From a checkpoint of a small transformer trained on Wikipedia.
Architecture: LayerNorm before each block, learned positions, biases, tied embeddings.
Training: a variant of SOAP for these matrices, 3653 steps.
Each number is 500 + 40 x the weight over its row's rms, rounded and kept within 0 to 999. Layers, rows and columns count from 0. Numbers have three digits each. The size before them is the row's rms in percent of the matrix's.

# layer 15 attention query, 64x64, rms 0.24, rows 0-31, columns 32-63
117:510559528460465500472494384458423483488538495495483463530463532453516497554529401449472458512541
122:461463511488458518577459559495513450447516446521511505565482480516506506478511438482464458503506
111:488450535465461444479535505505467492509506553479580465472487484481456472496484442561501456474543
108:477527477473488495505526464455573495577486549496533546458504540486548484513481498518466501487542
127:502466564548507594517490504577469518513535519541494506461488452473509447501507455612432500514488
114:486547520479485445488510456483532471568529626529490509471535510461446492517467529538491535512488
117:551449532554501535387439521496518526485404511517537509504476477412555451406486558523514525571487
131:522456523513505405532526491491482501488503520565457487516468430530495546604486519548458486594465
117:506503473512473508526512491417515520603442477490542506569506533559527486567507506535484534481490
107:494463576425579508458494542499463498538444536500447469563459521510452477474507517523514546465461
110:496560488485498535464560505443524525397488518518451503440520509444567536412494525530509498516532
100:552495522453438497448520436505493544520479535544447487439456464518438551511481457422465490451442
115:503526461506558456586421518482473518454500491506562484439531509493518493471543515453498509523555
125:458532502504418519487521454453478544526507550486546553516539437508465480495524474556464522411535
124:505520510553444449506505431428481494419510480470511473542483494482459485528481500408461463557472
119:484564468521488387444464499460544494568545513421509502516547516502511537498465490493472520514518
113:543506579432450481491539442528521523508511540462500503521503534563484456467421508473575513533481
136:538541456502457436482569467487437552565474473537474463568561486524475493478488525511476476508477
115:515495585447518556501588507497501509495482492462520530490439533488515479504480536542542423491545
127:541400476479529553576464526482500556452454459491470565555483511528460474545494502417510480501504
106:473501432431528548488468476434553588535533487449442549494527402492471509492501465514548436550521
101:475477449479491539457465501509526459485549482491444492506474485479494552518551552514585505450501
119:551569434538468489493523480513503546560486511471471454479405512495507474468553456531533534457550
111:484461502563515529561560464527462518533519498514548496467525500519485514512432519536559457504515
111:497490524583431472433481514524512586517499475541441495528480477452513439543534559522473518535521
114:471521586425477451494561498525472545451487455565464449466515409494561488497526575501460524513503
129:541489509493409435585498553484485456540473468506490469478471431501514488483516471471473520519520
124:542503519510504550486556485434481474540483478455454440497517445484455486583450485476555522539436
110:484453454547422483523540487495548509459497506498497524485492510429507636536477522501446481466476
120:495520405457486522548508541535439492472475529466498527587528464502516530512511518460538435541445
113:581509513536445506438522584454489504487470487540529525487540534472515522559414577496491491531564
112:539453460487507520471523498460414519452484499504540479522550529499528536528519414497504541448461
# layer 15 attention key, 64x64, rms 0.242, rows 0-31, columns 32-63
116:521484500509555605469490524445452478525516446523560541504478505510537462519496494365527533474536
122:452439465520499516568491551469501462479487478457452522564501539519519491547542483443520560444430
114:549519502515483528512526560490511548520463531478565540467459514494518550505497418577482542387555
116:553484502516500484522447566475581471550517559492518556424455490438546498483515575502505500462482
129:560512561471493480490497440452497475531519522507472450508508439582458514427534508492433448500531
114:487503458496572479526473444442465498524529572469574444475442447507504450491436559548461541574511
123:480494514439526463441456493496532547534474469499542479540470486457442444401459468488440471509473
138:494435576493522508535486428495453460508477492581463536493461490507461459535517516514429600553488
121:458437496457488418490515494505507514589522504488462425566508566516440449493515490498532477499532
106:519482445389494575502576496530507512466430578479504466498488516438500446427520513533522489510512
103:500568480481414438449460531532461490487484469429475527480507455462488480434441516499515529519508
109:494541482484483460454521400546480587482485510505461534435422390506533494571507582464463420493516
118:469572519514564519559515534463505529484501519398480476485443493511568526511453472486551528484490
115:516516480533371497459484495495531534554500496402528546547516424517524491446532446509534526465538
113:482520409481491509552481500466472528478488458518493553538535524526468471509478475471411516503499
116:435450498534462502465459458481514443498501493472527497494534502509493489507455533502473497549409
111:468503456464548553461530539461484501551508480503416502467456555501431455509487513586584500518482
127:407518486489460470518477468450477515575491473534502525555466493377478472482478485510496486488436
119:558482498467507470490495509487410511468479545510511527481470537503551442447482535543622477508529
111:511428501447521493567468499551474507528425468474492528506517482512557540544533474576523464512501
112:544491466554422552505439405528504541493563438485462528495518544484535506515452549503473483579489
109:511529529450459478454435469506474523453507554524479547511519528573478563488466480531516531517477
130:474571479589488461572485469546504521530463522497568493474496488544460465529519511476551535505488
110:547498492552484490500508475476464458565534493429506460553513435563518559514550628471509495539577
117:507550512556488517506478540478491581468534512567458447539433470514566468469492525568486447484477
117:488575628444492540544537495462505464504436447563533402415453492504500512513502478483517551582491
119:495551491479457452481468588486485427510493496591506435463418510462509476551499466570526582467556
127:514481492542556577536525490491510538572523529562454529544489498537451441456481515442550574502466
119:491464399502445467492450573514510527469504488524489544459584538542497543531446531508470528514499
123:407443527471450558478530570509449526478501458531551574550567514474493462485491546508527479517518
121:499585442480482504500617598527546495537528520566508494494490522514501474473462508444514536568535
119:491465531413515531584501592542445535477534475519485526546524442566541454528567490509553491531433
# layer 15 attention value, 64x64, rms 0.197, rows 0-9, columns 32-63
115:533503445550482551518484525497476512498565504501463509520457512462605472502513522533577488508562
098:394538515554442491483586513464506527492530539461450445491481484484430555526531541497519481522462
108:490529450505501515536586504429513474544443511548447560505549540490511526456470477461518513458523
109:493475478472476478476555560540550563466570510509624515445448476521475520411507497445466531469508
116:527477504534435534449480474457512481563409471530484476474478553513484510433531514444565558484438
099:478483479489537426522474547510470493569565442488510518449511427478405504500487484501520454505494
111:507480494542520511516479446550433502515410474515552522467487529568486433458513520497492475409476
093:521406506474488499513508485576559516504494556520477501463512477440553488525476578518490514603476
127:517479468516552536505566500459445592543596496517518476519516476480524525580562557487555478533548
112:579495474501535464465518566501441569459541503547511544457506461512459474467555539460574503584498
# layer 15 attention output (transposed), 64x64, rms 0.163, rows 0-8, columns 32-63
094:521469490583529470489508476527447479348551546475462505474490418503457546500517507484430517465526
104:519459512492582587504532532498507476487450500521533577512487530533534463518549585511526484505553
099:460488467474498430399520528459466523523530458504482463516525491439482527510423523548486545536506
102:469537451549477470574507445484535485585530486444492502507508531540526514478513484461564486563506
107:579540500412524502556507508512450509466552545570537452466481582520518556448490450501521496481460
093:426473541529468522472523455569493483547474534497491530510563522523500481467521570492458522465465
097:522528525460416481465502519480424535488472456546429473520493491519566476509555447517539592589505
099:444509527474480525502415449480527481537485532480524544489495463506443503568534490542483550497445
101:368508551509487479512534566521431471506483523472511548502472438510544513546534511513433491473504